From a checkpoint of a small transformer trained on Wikipedia: gated attention.
Each number is 128 + 24 x the weight over the matrix's rms, rounded and kept within 0 to 255. Layers, rows and columns count from 0. Numbers have three digits each.

# down: layer 3 MLP down (transposed), 960x160, rms 0.0925, rows 301-382, columns 0-79
# up: layer 3 MLP up, 960x160, rms 0.164, rows 302-382, columns 0-79
down301:142103135093124135096126122133142134126118115118097132112145125157139125123133153098107152153125120094121095154134145116120131124164104107124111164131150130106160095091114091109133133162108095096160103062135128157174113116133166128121135116
up302:115153121150109116116154109102138139118121112148088110127095135127104133118153132107102141097123105148148144126129131123066132092099137149109098139144151163139178177145089123138115135141129141103146109089164070121183118129158145098118120123
down302:080102171116084161072123093134136111132143092124133109130109138110129161103119136140142110079123159139117158104134125126088126160151085091130086087129118118142093144119154134116134100139147155076149088098116122119144130132106172112151093097
up303:152114102151146117104163133124173163117104085151169078114120185121075102105133141124122089146120081140153163131119133141124153120154147086137094166103114163109109112111073172113154144127090152116154123111105109138118129137102120133101146159
down303:099125151141104111126113111149092097151138128140131138113122096100143090148120062144097130159150115136110156120140132137078126148148140142134106106133134151112102177131063128094127130142178104147138162150163102132107132117125153130142125109
up304:118114106123164094153148117118138104143152159093163106133175097149127112146160174130117118108104122113107095109129186106141104097123113115131127141144149115125116116141156128141107132134128126124118164114175141160138137106162122130121159121
down304:118144182131147109104088096130086111169114130146067168140115130090175091138115132104162143086101121126141157128106096130151141123107178122110160082153116067136137096183094129151105118113109090122096136135138142088121148136099097147124103150
up305:097094131140144100066153064111145136159136158093136125118102124181157168099109135119119099154120100135173094191069148116162121153121123146092145110165132141106125148113134119120125152136115118123105155115125131141128120120093151151082138129
down305:131109157130185106083155118109112141161108158132119167138145143089153150124194141136086136113120134093131065095100127097141150166123174086122129149171207148163111121094126140101135128108158114178129134121149139108113130122127149130145127127
up306:089147135126131128143163118092082137141130075122102067111126132112106144062145112124109110129136123125150140139131101132134128130150159144147143112132098146125145134184154138127093131114085125132163125139125142104121175085149136132155161119
down306:141140124152141163136134099126144148154093138132138111091088120129125167121123139150134112161067153140153103113146109138110098135141128132112159119119092141156159099157109107150110104126097129118131112110102137145121110102135126109119104139
up307:098101116149134138114115137171123146171113163124151125123107112162165112129102110124120117181111131126108141158115139118118128138116132131101121100145122151125112109117160122155154082101160095141129141120123141137180137113194112116155140163
down307:130131113099143149138150128140096138149122108159113099151090103187131147146149105139143143148096137114096138106125127140147130140158117166135109119160147115108106115120118125166164108076135140130111155132164164093142165160163132124143119130
up308:125141158096169116171173137099122131134135134117135146151098135168135113142133116122113141158184150101160139116107090125135159141136108123126158144131120175130122154130134116124146111078144146117121121073167120133161146141148102121122102102
down308:138152141094156093141121124150156130172132147113126126136102128157165125151153135126111092137130145140132124148106159121128104173126106122104142118174157107171132102133139110161124106122160133098095115097124139094125137087152125110120191105
up309:093080155160144105152133138193127146081093150144123074134140140110168131128132107154104108150122104120115133116126164122096157130134153118147153138150149143136115098136093163144090114133134138133117119145156118112115050111134131176154139153
down309:143146121089105121098131106123073136142137124147088132121119124130096108123120145118135150108129126145150144101158156127117127171103106115129131143111135098132111123156134076107125136085156129122138177122158132092147166161149104127118139105
up310:145127163147172103169109126138078184108099174114072135147107117145132106121115121136165141123145159122109074091139156129118177115135128069107114152116152143166123138136102093171072164120134156118134129169137090147083121105184119100148091137
down310:117135075112137152172095160111112106092132086136109151184143126125131148137136168122080162140116113169135151103141155166159125127090119156106127132123143151143111118144097123124139126117129171147150136143148142156128140179142138117114095156
up311:093157107138129128167140150133108126107119150113117108131111137160101120131159081072115091107140098135126160138111155139120120112155132161120089082126143078104139163141115176109095117166114151152098169127119110141148084139095118172146132125
down311:106098087129109127131123124089145142166115116140159159148095101097138128143085128165128141121122117104120113121164143118090098160125138149112085151141086137129148097120098134174155178091117133134133142109123149113128131079078116146150113150
up312:105125138131182115137133146118122155165136121157120119078127106151102125130148129120177156093152128129120131144106147107135123115137144105162124135150071131136145096097147145147119135186093156166139119105166097150130140062124130135085142091
down312:138140107154157153121155111146100154113129130162106184147150123151135104148133141102116201128112162043115082125112106130135116106144153124101126153110105154098150140128078124101149127123136136157132172088092127155111130138113164108162110131
up313:118103130155129108110158127120107122107106119158159128165128143122130098146131136116099125127168174091078154141127128127093133147096166102139151132125109138150111113069140131123129131116123143142124144123132159142145137128109092125136130144
down313:158074122129135136108108096127103129134134118157103161154141092098118153167115131146102133147140111119153147113129142119125146085093131173147145145126134116139117121121106149138112161140133137110122125093090097141154107156120118099142123134
up314:141153123126108074122128132154103142114165143135124152127082068142132125089121163116185129157141130103116078102148149135134160118112136149098172120152091113134062106135111150129084109133152137153093095100104152152092128084174104108106134149
down314:097111101137135156112118131125114148088111115139101138147115066142080138081088125160147120121152165111110156150122126104164121174136128087154153147090139109145149168113103182144158128157167118174140121129133129111145144134109124172149092149
up315:130123112115132139155120143147150127125165178174105149142168094121098115145104185192143166142171138091133069080145178144118153147133154085158134088103141158172132065145118096146101125113098088110119125135157143149080153120150129097094147129
down315:154109124123132185113080142134086159140126166119134145107122120109114189144121117151111142125138126106116110202116137133117102157117115127139107132108118097158147092129110124150138126150108132164113136117107125139093116104156099104142065142
up316:097100148161191115122124159164121141142098134137135147118089130113121127171105145158135173155127133128114139137110139090104103154134129104096147118128093143130150092138165071150134149128143118118126141137111126091134106114124123117089091162
down316:164164125093143172107156102076092089111093121108118129131133184148140112120159147096116102113113101151115114162162117127114106094102149107133138135147149122130149165116146142134102139133111149126147132125144127138128136138162120114109117132
up317:092129145108125126091136122165121138123154159116150121123126109073097154083164162097091172124147129139107123157127132139119114093098088105151152163116131152155132083158088143109088083099139109137130127136139046131168103086130081133089121111
down317:079145161115123182129168140199142139056126122156098128142130108152118154165140134127130150123151130136122136170103113104152124082137119119134110136126110145130127091127073131125125075137146125197153138110168130159112144128097125145105108118
up318:145158118136139138152115158110139067140107146138140129144118180130135132157142147153094095128147160139093091083137136111090130125174117127130153116148101112156149181111123152171115142121135144146155132111150121156120138108138123131090106112
down318:173102122139075118106142093144084136161159139117127102117135108119151141116133107125115148098109120116171142102139130138147187129106126152139115136122107121118143103154136123130092144128154128148086151154115118099137081153118108104194152093
up319:115064142112142128099108117148087096103119142115156102098132170151140103144153147093153094110115160088120161110164122150101115134125164111125104113108130153141166159125155124144141138130164118107172153116101143122124145156132106152118116122
down319:112114169076122133100119134093144105070099128139080138138091090117112141114138125096119108164128154142113107114124122120173108136173192117114140145136129145088157110135117114135118124112137117151101130117131150140118139182114126144117094118
up320:155121143116150146109140161132142164166133149153159081155153135179132158098125136123128112104129152103158145134104150135097139151098077108114118143128141129118156116118104105123102140136161135143136113122104110108122135135108115131158142149
down320:170119160130118113113107119102125119121118153144123106130143122138126133105083131175149107137109152155148100151133136106165105099118103137144141142133102105087170125130124052114124127154153116148131124101078112110121096169078084077127132141
up321:118142164132178157120094147108189109141136144164124110165121147155114110139123135134112153134139133155073102146126130144150112124135095107118127168199163087140138170128139107106171116091115153148179174141130146143151104117109140186103111163
down321:099077130118141103122161152127179146090093179155158095175158112132139121130166152099171159145121127137084083173134171084092119119122142125149130105101132115125129139115116089135118164152155146148113105127156168149118133136112122163142126147
up322:153104132155139167115093128116108122115135145119136106122111127118153124145091099147142117143120113130103124135145135118118113122103139145128088174131131126110139129081145084104123125141138132137104162120137104104133164107133143142130133157
down322:101097132203112114150151147132121126131125155137123116116175151120147121106144150126132140107134160126119137106082122123152122131128136112111177144108121137104115094156139159128133093161143160115116120123119116155109141124151100134130125097
up323:123138131112144149124081130090157125108132156134140127116099173113161120091146127127142176162121109128105122130154131109118099122119129156142114164141140132120118132152115149150081100089095185114137147138159097116094152121115154094105157169
down323:161154140151140141174138145101140116109117111105117099129127139105165164144094174145100116126143148118133128145135147089160141156139128137127148113169109130112137156114106159123145121146136138093127138161139116115136145093093120124111113133
up324:124136122090144141136110153105126174131103115130155094143114116137163148178155095106132124153154107167120137106160139127105099086136125090159085109112146117136161124126144159149139153143160148134144117098124125115148088148102099111113129113
down324:155157121126113115135120137136134128140138178172103145111113094170093145094124112082114105159085099142150092114129086115108117133135125119130134163124101109146151144097130069158145123158139124127151138091132146116146120156080111120115145096
up325:121148100157132138144088128119086169077113107091120110141118092172172140116099118112143108112108152074122155130130110145103101131132133134111112128109113156144144120182132090125096141101104157119156119147166120133116131146112157141095167152
down325:118125108154100127085121101105102120116120123112107138111141124153112166104093137138131120119083119117103113180104093116130111138136141130127133161145121145125143150136130121122167130125133139100150106139139145147189119157113122147124149156
up326:093163169086102117131175151142164127142131106133120180112092106159089112129121132123099112138148167146127151150136118121084133148114122114170130125111098123164142103136104156142164111126113137109136109126109153164124124138110109124118082149
down326:092067131237149135135147146100132142119112113111083107105135091133120124106133124146090157101093180126103102122115121110099138150136111125127146146165152145117137105150089120129141094134122128138112114127138128120132110122130112148112146182
up327:129148131093168109125122150128156144117146146143146089133106139128091138152140144128116162126137141147079091112146166141199096153100126117121133092107158112109113138095157143116164170106122113116148132114068131117127130104130152105151116155
down327:162146078139106133125105124128133132127146115117134148135116133148111133124128111123125094124163146161155128162111112162110146147124099137129124143157151111128160136141163138179135128159172140130137127188103138126146129080142115116086101107
up328:088183117147074113123115056110120116130143114169111118153112112111114118120147154144181120106118175130116108109159169130136134100143081135112105145126135119091161127149126134183094162115126127116135146111120146146106124081142122068144139128
down328:115130114116148141155155099121173162132124115134139106178077154075110143090153131127169138093162114145099114110173119137139105116132092148128167157172110088092133095121171149158118148120103087164113048135113151143140096135114124097118153132
up329:100136137090162122136122124100165081082141132139119168131164117149074120134132118102146093137153125145118067115160117154112130123119149140123155117139119082092143180143135144090155111110104111115073143151113128182119124121092160113122153121
down329:138112131108165162120096110101102139133105142115086111101116150131120115117129165113166108123119140134143138141144124161072110138140091162173153132105154129103080135148142132122153132125110142119130175098143079165104116111109140135148110115
up330:107122111169136132130122158141135127148078120138105157100099139097182119116116129157168154128169151123132139140133119109118093131120113139145117149124135105121172130092112134102113129079154100119102160118133098158117165097124110131139086111
down330:139130173139180143128141068112079124110109152100168105163117117124096139137124102125146098132155108146134136103196145147123139067156116132161128154123087177164176116159130194120107137142097120143135116120144126115115150159126192130110100134
up331:113106145133166104116175129122149115137172099120157143137126159091082131140134079144142094106105087144185110130126150134141162097150172138138138176120103176154079129171117135143121129105121075157138143159138151079125075163089119104114156124
down331:090137109099149140111095133131092131124104097150172092095080146102105160104097152116110090108176068110119144110148087161148132122130146170113148115118131168110134173139122157116119118089107114145160198103141137170118130145134132095116137165
up332:125149181122140125148096103133130097107111091128162136140118085114144148120139148093135134125144106120103110159099169161154160118096120129131117142083118107123132118137088123135093163148114112145133113157125132130125165112098105156142122127
down332:185157155143117113130117158127176130129144147117122175143129106135130126093107138088100096146110169057143091143114139116143162141131120125086114138141140107107144169135154148151129061129128120152123100127112112070129140126109142140151101131
up333:129126138114121106086107133129153120136132129084117146108156169132136125151122158153120142108117140165159116138108136128120125120127128160159146174138117112096135121097100127152116164089126113125157162118177120129126124098141157167096138167
down333:134118127156104074128106108167136138113175132090086088124127152162148160105138121147133132139122130116147151173102105133160136113127144135100141131168157143125122104140121125105117122095158144135153154074172139128166122096120146099109129125
up334:098148143111107111166120150156141126076111157068126122152098109094104134124146127133108098117143131094127133119131157157083168139178166165143089097105130133096112163159178197149088123151163144124127130157143116138103122100164168128106112100
down334:080092125094159139113171134130149132104116137161134114133107141104124191134138174134170175141177146089129167133078142143125097121097120093107141146097136167140132067155166147136115161180106131147110126122116124108132127123128143137066091102
up335:074130085124115121133146159080154149092127150108152114116124121106142098172114102147119100130151102148108107183131146112136143116132130088113171075142138121180138171066106142098136146123108122141098115150116135123161107102161174161151151091
down335:146125126098122151086085086138122124115148112068150142134126106117132104155133108155087127123114104114132175109123121148152135179116123134140138134107121127127122128108113099116140161126162124092091161091151145095134079098098110127134103158
up336:123112108120135152161120096127138123085102160144157086107133138161118129158120121114144151144123130139112154118131146148087120167100101113178134097111127119101124125115149096122157146134107081149134128143085116178095125100145136129156118153
down336:161145118128122115089165142118130086113123143131170141133129113086107166094134099172157129185162126104156121148129127163154115140126157159143138116168126152110110170117174132147107119173140162121174117131133091147114093086093113107147121144
up337:141130144148142125123149111093167136131116107127150135143116130131126152111167125175170142138168150118115130143129146118130168131119111114128125076082125157137131138164139131125138107144114072076127141128118109078169115124142133131111162124
down337:172144098144115115153114112122174120106124121126152129095135120160127126137101169140127133125110152132115129133161115147155137162127120132098105155144136098133104126140116158129124137161142135084115162115172100180172054122126113123127170151
up338:104135105143141094117141157097152161112096133142117149107142178124111113113109115108138136076115127137108092143123205166167119127128066147136103115104148178131110107179143109170090126118147120155105143149121153109168113137148114126139156160
down338:112143120168119155170184125126173136141139097129144119148144112111105140096195155126082165109114127098116120096094183148141157134121150130103109124131082154151142125142120131147145104112138133181091098126149140086106160130126153135180124118
up339:111183124119130129151156190186175100105134119115119138106161129181136097211119152098119109163086108113113130147106131143106132115166114113173136111115129146161153128117109116105089110127127137112121099123133085146103107179130112174120143129
down339:093137159145105130104082119060145133105107151131125099136144162145129161078152092138134132166107144173128084133100165137129138084156133191105146150163142119162125123140148113094076061138123151105125108104155137105116133148113111133112114095
up340:099118121099162150154136153128155138108115129129164114113093129106149130156129165130106156105119155168124164125149107155099150125161099111112117118123171122076137132180151141143103142112131116149144125137131121104126173122116115150111157150
down340:119125115153126098175165101082146140146131122158112095135157144120127105157143086134143122128119123136105119133078130111122124101066133151122165114143087117187120116110135121100107083163123137139153136167106127116141143138159143118143144108
up341:121078107093127152115121145145135125100136143124107129147104142139127156106125133122115109134157085144118079136153116147113120129099145101161143110144168085145126112119149084098162085106127133128132145120144127136111110141116160140096120093
down341:163161135146116150145135123113151148135142115095143162153130090116133046124143137154133122120114162129151115119128123166159124153130106110106138138112110113140124088135168151126157109100150114152100112123164103161110103136060091144132175126
up342:130121121089140146112134116164160135104124096165106150135158140154098086144097086130119183113084089118112070156143128131189081106111087106120173118149141106158075137131110093151150144061078132164105149123135135136147145152139139178151134109
down342:168143132113104130083127096127087194130154134150090137129113088144108111120095143108118137120078148120164180125124089129160137162136091139111077141140151138161146119111187134124140143186134128106125181145124110126140077121149111122125163141
up343:114118172110155153114113127087126166104081122135173153178158113113163111122149144154141140117103158125157122146106099136120116113102125122128156131118104093113133152186152169098136121147109091155124112132164146158122102097116184101163150140
down343:113154147126125138111103126124166112103166092158073142102157133170131093112105145101142126090122100098131090124117122175098136126086122169107113141143127129132108097098128115117152150118107126148161149136139119107134137136145148169132116118
up344:124134109116139123126119156118161106128140094115105149143127151124112127123134081126133130108133127127132170148102152150110100115133133114106122126133116095163133123125108082136136136086139152109102104137129126124165124117151170125110127108
down344:166131184156105114157154132157161158143145117169115073115151140126173147132118120111130129122142108173158150113095135136178156112126154149094135094126140154136103141131116141122125115130140153127149111152133130152124103080129120146138132158
up345:086113171165109105125159138127126153119131095099106088144110109141119156113145091155137103106089142185141117128126129114103115106122115109145107134155160113124146119147173102137103096128108125096123139108152118129151122129129141151134170122
down345:185164131116176122132116129111132152104114156177153176134128117122155106154091136134104181171130116116118144155110122116159134130119159158098142145115105106098160110118092134131123159141160113144084166141100132106119149168117112125133100135
up346:119127141120109160138116117101116107154167130156101110131117097124161155120112133181098089095122125155130156124144112145136154106131112082134102120082106151109148139058125120109125151140091112154110169117119151123130187140166164124152130132
down346:141128106107126089129160103070153124153156091127120131123148143157145117112149100159111113144096130181075099122107087129152143095127095138139126151137112096113137115125143109144168123158114155148128145107106121138138123116111114130113094150
up347:131120184131124120094160141112119117113132129121141139152124106143206115194163096144140127111138109093117146150153141118124155131116129161115128122121090168125048138102133106183153103043164088149058130140152094108172155103158124108121130133
down347:125084105098156149142127161159166157109103115150169086089096139168172104128133137139100162165109138141111169127113129132168091127140139162135139148102179156166122131134114174101176139088164101130096131115071148125180141151145140106049146167
up348:133148141118100117170135170147150097169140150138130138142137157157095127132146116134089103116152087084116142099132108131123140164138091113135156144156157086146132150136149134168096089113135102192146123171119140140125142142134126138117162135
down348:096128127123104123145167129082123147160139141139145112135078153114146115141139116109136174121134174156126126109134094117160109109116128176119139153106163127121106175147164102120142106080134125075125108142152149111131126109128115134166123115
up349:114155117146104136139074119116099127138068117098141135112140148100107126134114143078107121136129105179124133168113143135128107128098093153112087131135101121118119162127101099118128149120147114147120161095126120151111160111125118098147125090
down349:111169107144125134121143118116168108173144155159142125137164114132124155127133122131144125153113138146158112123140090138140089112141148189157105169146081131123163142170106113143148130134122126104097131068148121119131105136129114121114136139
up350:159138120154134113128132111148161171134096120119140133071148095120160129127162153158106144131147108105127120086118159087131134171115133117130138118130111109102170138112130093109098113129132113147135114136084102125129120120122137121131080137
down350:096121178109151168102090091127109149131170119126103120136150078149103116103148129136113180104115096138104124116129121091129163086096101138173127103125122125161171103153149099154124094150110142123096175121115147123141116115145103135145103129
up351:137166125166109140151134132142131144138128129126100141149135145106097185144145103156144154169151140132134147145105162127118138108136127099103138103139163161139118134095148119131117120166142108171136166125140093149132116109090150118106134164
down351:152121135130152104145145129146119151164122113086129145143132114125158138116134116129173145128154128182146141119175101138120176123119140097114127139154179126143103153114118121128151104151113129099076135082109172136121107120116117181124076106
up352:127138157140126113081099137123107180091138124100083118174129179128147129156111135155147137127099138144126103133118105189111112168168146116151142095086154147096086115133091151171125135140100099138159148154120118140107145082084145109094135124
down352:094137109127131096133138163139119127097150102092119141137150123147143124100136101106151148127099138150128150111126072111112129140140142163124120114099103121079123141149113113126106118131126124181163153111138114124169148108087134095086141139
up353:162123168130137127179127168165120151151205127146124111127124134147102140084134098158173119101140106113125095093118144119139147110113163148147113144116177115157170145103137107154104097139053135160098118192159096124143140114146143130107165120
down353:104111138142116136134136149153147103165161097141111076111138160134116126136148135118150105091137106127130123117116122150144128164154140150166123112101147129129134049134149121167126121198083139090081113151081125135136158096161115142102130157
up354:127128098102158193140150144167150115096145171116099110152127147136073144088127142101108149114142160119103127142085118189132128134125122138116136154158086135116147091125112089110118103145069121137124110110134148144113121116137119126093169112
down354:168140141123139135124145158134157150145178079127104146142069139110150115120129139159181108084129151125146124094120111137112146141145170135129130123138158137133144096111142108138102093125122171119125127123149086103163126104106153116152098092
up355:131126162145149127130159143131152131172070127133134132170112103169115168124127155082116126124156125137115141130139148137149123143089135172089125098151179141114133147138112082155123148156109124119129131182160144136151115127122165117150114124
down355:126124117163110148078118141111134089133136114120096108148125150139115122109149118153144118160188103128119136095142109101109124168091098133125092139125171142129112138126108121144130083156148131084135100137125139120123095131111108161090146118
up356:110090123145163118136148145125075128147119120104143151116123162144152112137120162135129126098166139156098132115162120126116111123102153144103101167137159138124128145160130104131105128103092135160129132124109143164112131170147189134110103140
down356:122139102132149102119153112116129126143137118094107107094143125112118141142174163117144136094112107126117111097128186106127126159124148126130129122096164117104172083127121130150119116146138096136134117104126118105133147125129121139118150124
up357:104123140121138113122148143119143151120151096135117120102151119162110141112146154110141118101101087136141093138129140129114120137140109110161103114106119148107135127148123118138121111160108151103138142102124126089142094112124149123140124151
down357:194143122145084122143169141116114150120136138113135148172132135097150125123103094159150140154152143115098177105117117148145180111129143175110161143135097103116126116084107161114123139107152108156084145158118123151132141123101088127148129124
up358:127148130114133108183081141129112097122091126108181107161129137118092106132077119106147123157102173130125112114111124149132098119106132124123144102083151176149139093092106105169110135125123128149121109107143099121143138085151137114085113119
down358:153138172120157133146120084138095100154161115118102117147150112167181141133130123110154119169125095163145169161128121141154086123128161115152153132107122105128151103127129129143093138085123181124141112099115127136143139125121111127087138133
up359:137152119172141088112119119180078137107122116142155139078147143124130130122131137165153148130126117146129120121152115120114135101137118151107127170157117125131188099119123090130122134106134111169153128131153118154153147117116144130111151103
down359:151146113139134174164120132094115175129124145100122136147123149155142140097124127117156130155108147138115098145140140153107113107097126164119111119150113125098134150118099121167144150158144123122099120137118099127126126146085110083142126153
up360:148117143115128123107101118128122133169091113136074088183142130086100141125104151100158134078101114140082106165140129123138111148105145118148114079114155120150178117120109128163134118109114147129121157147137145089108162100165121135167151139
down360:161144127111134123114116151113142097180123099136083121133137097112069178148086158155144156122109091102152126154169143131137128133093147114133135133109155153143151109182065128115135125110144129122095138097130137147100103163130110140156105140
up361:147141096114118101148147136115132139112126134161108123100098096145137086113129093080113111143158137102109161134115132142139160148150158165106145143124119117131115143143128144095096166134126114134158167083125113143132128165144121138126128129
down361:154154161089150145151166127113127119092125131132123161137118159099105100105113119122152163128127152157112131170103168097117095108105191128118130117142136111134147118142157150178150134132111115154118155082148171089131127158104177161102122118
up362:151121123120105174106166164138141122133120093164132113076125128089148155173116082147140163150141198132149134104171116114154106106084136168127159134187146138137118135135176162086142151125080127122140124108164135161081134093119116101169127105
down362:150150179164110163139159121111104152081094133156126129143170138116121095134122150142132102109115131105149095159154121111089155186067102123152122115100109129140114087098140120160149139145131117085122126084120126221193105144133118107168134139
up363:123131151084083129144119174154114116140177116105140110107136140136096095141112128103120153176153109132089132147086112155159143155078175116146122118119102150128162108128114142110103128088125133100136146104152097113135137142088143130159127135
down363:086098098139103132152138167123147114111100149083120107112135129157136141117120113127133112129107149170117107136121105111109158127151190097132150079116126111083097148126113093171139152140092143132138118121100140119124141150157116172171140118
up364:154099117127150121112143081094087124169116116135137161135099128138112126136129106161165086107134152157078143139167107134131128147110147149119123139123123106135157120152122096098127130115157109145141135120115180145126113154143091139137102099
down364:161133141135165148101149095118118100101184126123132141113133143105109114105114089156110103102091135110127159100093168138136102119158145098135166148140134166114124092124138118147143122156130150162109143133092123100107117151130108118130105117
up365:120136154102097065088139169165113144109121107153089122110134148143135179164162076136121096092161108133155102137068090087103099119102153171136087189138171100139129139157127136140155144100086168085095169143115067119112104095127148113179140113
down365:107104130137135115090118116119093092175147063141145170128135136168149108126135113131132182100159117194104154165118146080122122176069125148112167135139129140170095098140087129178146143142092139112110137098145103098126155135078096150113129165
up366:147151143138149141143154150083108108072129135112170168152167135118132120111093161105113113108165113091148162123129125131081144131133143084109111103155112126148121084111154122115106129118130111165146130116168094091100159120121135115144131127
down366:135112115121153156122145101099153149101129198161145154114136104133148140116126134115133120115155143132105125121122133109124105103141141143118087163106170132116152109124120112093165126130144139075120133132115102106102107125091130153164136112
up367:135156155106093113094122116145102085131161088138123127168136115145144123130145084138143108176128133159121144132118093106145090113085100138133118160164119087155148131143108145150085174144165118118134114122125081115093100116136129146153122148
down367:140113129135198124134177119113152113145136099122110148144124107124126143123095130113125104154100114105205130121115132135079147146108143122109156140121140093125138157105099135173108110126112120118131145105154176113108076120146107133102143117
up368:102111139097115091137115108122088123138157111155089116162086088174113147126093132172145166152161144141159117127128084138159170123109152139149106128125125118085103129164123127130134141152099120148115145110127087112137142105177121128151125113
down368:115121180146140138096102144152193095118120075146108115155147155137148100162131102128097137149102136138152091081082126111116082141108183144127096153148114116129120105128166156151172108096121141156114103116181128144094135167107098135143113122
up369:039124153122116113174083111164124071170110124136149195147105134093087099123094101093141129162135120106106111087127108162132134137129118121150121119126166164118086091108151162113151118096126109115130193111135115106151102112179072105130122152
down369:121108144126137105142163137062175133076119123114081140111156167090174159099160145143117149106098107111124138094129123129128103118135136131107129178159178087125092154139099129126154139089093141094131171123097139128149122060155135130154123142
up370:149152136118119149114160111114126117138121129153114149119131115082118067167142189154139112147141121092121069082117114143130121128098177122106125138124139135184117135091128113120104129129099194123116158118082105133092070100131106131131112173
down370:132112145155117142138110119092148092108096095145081119164145130147119120150088153141133154125109148114090107109106115110164109155068112115140123162119130131133138110137111110140157151135132128111144128129108163171154114105115103097127116145
up371:101130139140114144174127126154157154063125141127123102106128092137157146158131104105153152174118157136108115132099124158126130121094133112125086152150138159119126113104163108119130176122125118117138153134123156142121121095128111152148121131
down371:137125118133110146098146121093091107141124128131148127110142161167132132144117131131080135105154167138120182111104138127175142112131165107177140128151097067153134090166125133098143111116141151128086118143132147153117131102147136121133122157
up372:103127120155128119102146135081141141124154125115138105104097137116071137133149132166132131090108131096154133170125142146119120129136111119124123095192137119162171107146162132105161143090148109127130121124111151077124182148160131152133095162
down372:089135142092156101171108149082111118102139137160146114112119128123147094133145123121124175123070160104098122113127151160135095167137110182129087139120203137161145094095166078151124142124147121105095090074127127125106117124160144166106123169
up373:116147149146136144125079134143145123108093143132061126160108145080146115128146113166172156115135083105158128136134147109120118150093170134162094126178147168118133136160107151144128159143119163121120143151129123118107156119148149099160110132
down373:175111122146175096118122127118136112137125118122097112145077127091105128184176093125165151092090140072114119138134136160168117153117080129166122109167131153103127110127062189143139143141156139120168133156167118136126156127122109135114120116
up374:143118181133084142118116119163119167128142113121141088127130124121123152124105180115093143115167144144116116098115175104154139116124156117157091154109145139175150153138137133130158171101121134093157156123156119143158120152159138148168150109
down374:141165172156130145132130143153151155073116109123108116152121131152148082139116134080138122147158149123085114162142115090115107104138113130156090122144128123127140143160121099150105135127124106101129140101122104174142140120095063144144102187
up375:120149165146124137107139086134147107082118144153105119137193199143128124127135115125138129108131117094099140114162117100148118143130125090128113145092124100100160123154126118147138143107104107111123096108158093134131110129145137093151138149
down375:129137167133119113168179140105132163137095177147111137133099096129118114106147123133130122136075152161147143111136193126124125173108141118112094140113093129138148090152119101096165104098086103112111084105127106111077117094135112129131157139
up376:164161142138114156137112105115097151119139131128125121131171136134189100067110124127146176092163130116130107118160129128110137136091145139161100141141100109172137134136159108158133126102175119127125187141148190129163134127159155108159104106
down376:166122117132111128115115106114152122144142082127127155127150134091165099089129153093128175096126145167127094122131163086134146155111112139152102149091102104116107127132104119124115090125137147122113136144150153160163160128116109110139140101
up377:173096116119134121123142177113157144112108146152104118105152104146148099184140087106134142102147108134120150108155124097133148115104138174152104141099158177145121145119126131105105125116120130126145114140110110106149076176157203157126155128
down377:138127149196161164091123135193141139154111095212142173137124131116076097124089156149173085079147092117132129126165127145115122172117113161148115079110174130093143119130110119131108142155127101127145116127108125148108131126155177108145131126
up378:137148144137212109171108109083182156155156110177100130155106139143130118178087118135160152104150111133104141122128141136105092132073144103119112138101157106112152120126141136154132118170147126127137091140142128104139172124163145135097109118
down378:096115135163131157176128087136153122105131133133118085118177128081100143097121131139126109125088142163119117114077137120113134128134113096143135091167121141121103145102106143148122107128121168149150136131145120131154103145149115085109089141
up379:125123147136124182146093098194123135109112145136115108135171108138111190140139114106131113126129120118098125160096107146148105096141134127095107095155088099117119112150096140097140101122113137117133141122116108173119130114110126130118146141
down379:119155111162153149125151134108149134108134078115123123129125122133110123125175145159153104149086118122099145097126142115140179109108137122124141159106124114103100104054132156128093152147121120144140126131109130122167129134128129168117098137
up380:123159116122112148160128122136154093092144107132107146126131176112137064153114134130130101093115096121131135127132117099132097146173094119175150145128131129134118159100079118099132119158130135110116148131160161120122125127152124076133164128
down380:105131124182119145144118113097147150157146144111086145123128153131145141148089143117129150069113108139174094132126115085162115137128104115129149148134130158143152113122118129147131107166149088116114124081137142123126122097165139135128127123
up381:116155126084107128174163157095121089168145115141181080124094095142125113124165127119135095113133121164167085130127149131133107117129179119117126071119136156119165125126126115147162150115127127129135077154156166103103149138168175123150121139
down381:094171125148207134160114159140142083129136106154136150131119103145144131142155066120089166180149136142139057091096122133107121102140137140144104098153150120159149200135116107152134124057106140145187085127147152122103136115150129154110075155
up382:180111114123130144171100130163145133111110196145129135132067128110117103112108134156137124144118093136134054108124147150088127155136130146141134120123085145089147153137142127114125107128091128156147130133121145178111138142124186111129088135
down382:149142133148146158104117131136128086116152120085131115098130162197128137135118161173131111152149165152114129107131083121163111137099145086144079134102167122177114105164128120097128104143117135106126142099112104148119117156138131120071120093